Weights of a small transformer language model.
Size: 3 heads of 32, MLP 192 tanh GELU, 2.57M parameters.
Architecture: LayerNorm before each block, rotary positions, no biases in attention or MLP, untied embeddings, attention and MLP in parallel.
Training: a variant of Adam for these matrices, 131M tokens.
Each number is 128 + 32 x the weight over its row's rms, rounded and kept within 0 to 255. Layers, rows and columns count from 0. Numbers have three digits each. The size before them is the row's rms in percent of the matrix's.

# layer 8 MLP up, 192x96, rms 0.183, rows 184-191, columns 0-95
141:105139068130121098113131201116137183112108086115134168140097145091148078152106150155220074141126179182115077113088175124102143095151147142177182149109108106086142095104112111119099130151152118136110078158147136076182124129145147190115152118127105169097071121162122128156201121106096098144
111:176139123171170110129105129123187098115087129141153167132148208111147133119094070157168119133097102185121152148092095112117110158127145078151117121155112124111193133092100083150091146063135159104127143112119134178156181106143165135108048139175098102134119112099100206162158123080113081180
099:088129140110106087181128127113190106091122128181136149139135110099208164101101172172165116098085144161043082113073120124135148091119122115179194118124094168131094112144100169132150163129171124109150135128106136141180140084102143194083173143183113105137128162105129080099108089148089098145
100:128155087095143172088155125123097137113122136117085152107079109083114167162129076155168137141104152094124142106119131124138121178212174069199180108143075137118114227109053135132116123178086100148140106166111104140128125147114148174133093168145167183110083113118128153113142140140069116140
107:161095112115055116128086119110137170125079127171105118136116141090178082134104168199127146175094094076155082166140114148087107209149186193190101096093083116133091130143109163144140090132115118138131139159165154108116072111131097115140161165155164100090128147167130165137145119187090125140
086:045115150115103094086115140130114138160165126140105144166087077156145154121042078175128169119112157100088170110133154077121083153121156169162129164082109091122135172192125148149066123182127112170119060133140139109093107203138190158129122158135106145120126100096179125124129153158141110118
100:161140110088122173107134155135179139056149095113141151135116138066115064095132096113162148077071109132158089177140118086090136118157148096137183142150152148098086155124099160167110124130131087136127124190061159114200094125104186124145126112201138124133140149145169143086154161073075131104
102:111076163130108110149109147119097146087055167112148179095114170130110143141131115131148151087095134109140137133105064140113148197146179137178133093051122115112135156117123121124150050172063153117150133163146096122086178079109164172175168129153135159106089094117131174155205141139103097125
# layer 8 MLP down (transposed), 192x96, rms 0.169, rows 184-191, columns 0-95
145:187135090160092085121119177123125161115115113147146198124118130095138080165126125096194124126255161145104127115092150136100141134160129118162173122133113119082113123100121100133122168134087135116131083146122094072144102123130141146134143114069119147143099094146160136119200099083077150124
105:134126146145172094174117132127168098157101107196109147101134145111098146080122079101100112094109136152130122191162119049171139135093145129132120127180082127163159209088214134103123111123145135147086149148106096192055137096130150090125126096120109116082197117129113139095167113156161157097
100:116083162062083118103144082142132159129149100051181108112148125141118103173160123112145177150089165123154106102095147087119116183099130105207077120114100123120101162197083167109120096104129159158129112179155085135087159180123161158147134132175121132107198143143148128114067105166131141088
090:136082099141190167116113129085158149171139076152122140154115180094076111133181131150092109121198148142112119084064144147126101105138139108106187095154130078175125068131136138101156146112174105125108170148121128145112130090143112116205149145119109103134121129160112106144059097216174067154
105:152125092139102166186139158124198138162141153104131102165091122132150088167096113139165081148102114095152065108078167148102111187090116145115195143098117136101133153157077119074135142147130230178124142103120085126146083212101130085135084123115116114126099109073107146154152146115154140117
081:163124047172177128143150118134110126118099130098136075048112131123083097144133095176128150085183153143132131145157129152119124117108070104137175036113148143193121163129168093095161197111127102101163139115121090114146132127122131157091119193139124116119158089149155055147148156138186153145
100:129144117112145119133076085084136138145110100107096173112136120090116062148146136166036141148199174135144107113127162159105127130111132087183155147180191134170118073084104148066087097103137088120157158097108164141108173114143090090158138105159098112136172149164147071105147178120178143153
115:122191092128096127098143186135144149170114166123163103165136100100194093191131173126131074104098120119093109097150168131165147080145150134166105124144137135162187153121099145113105147071179186119174154035106074129143122101065121148104111144154134122131116142124101134111107154143091046152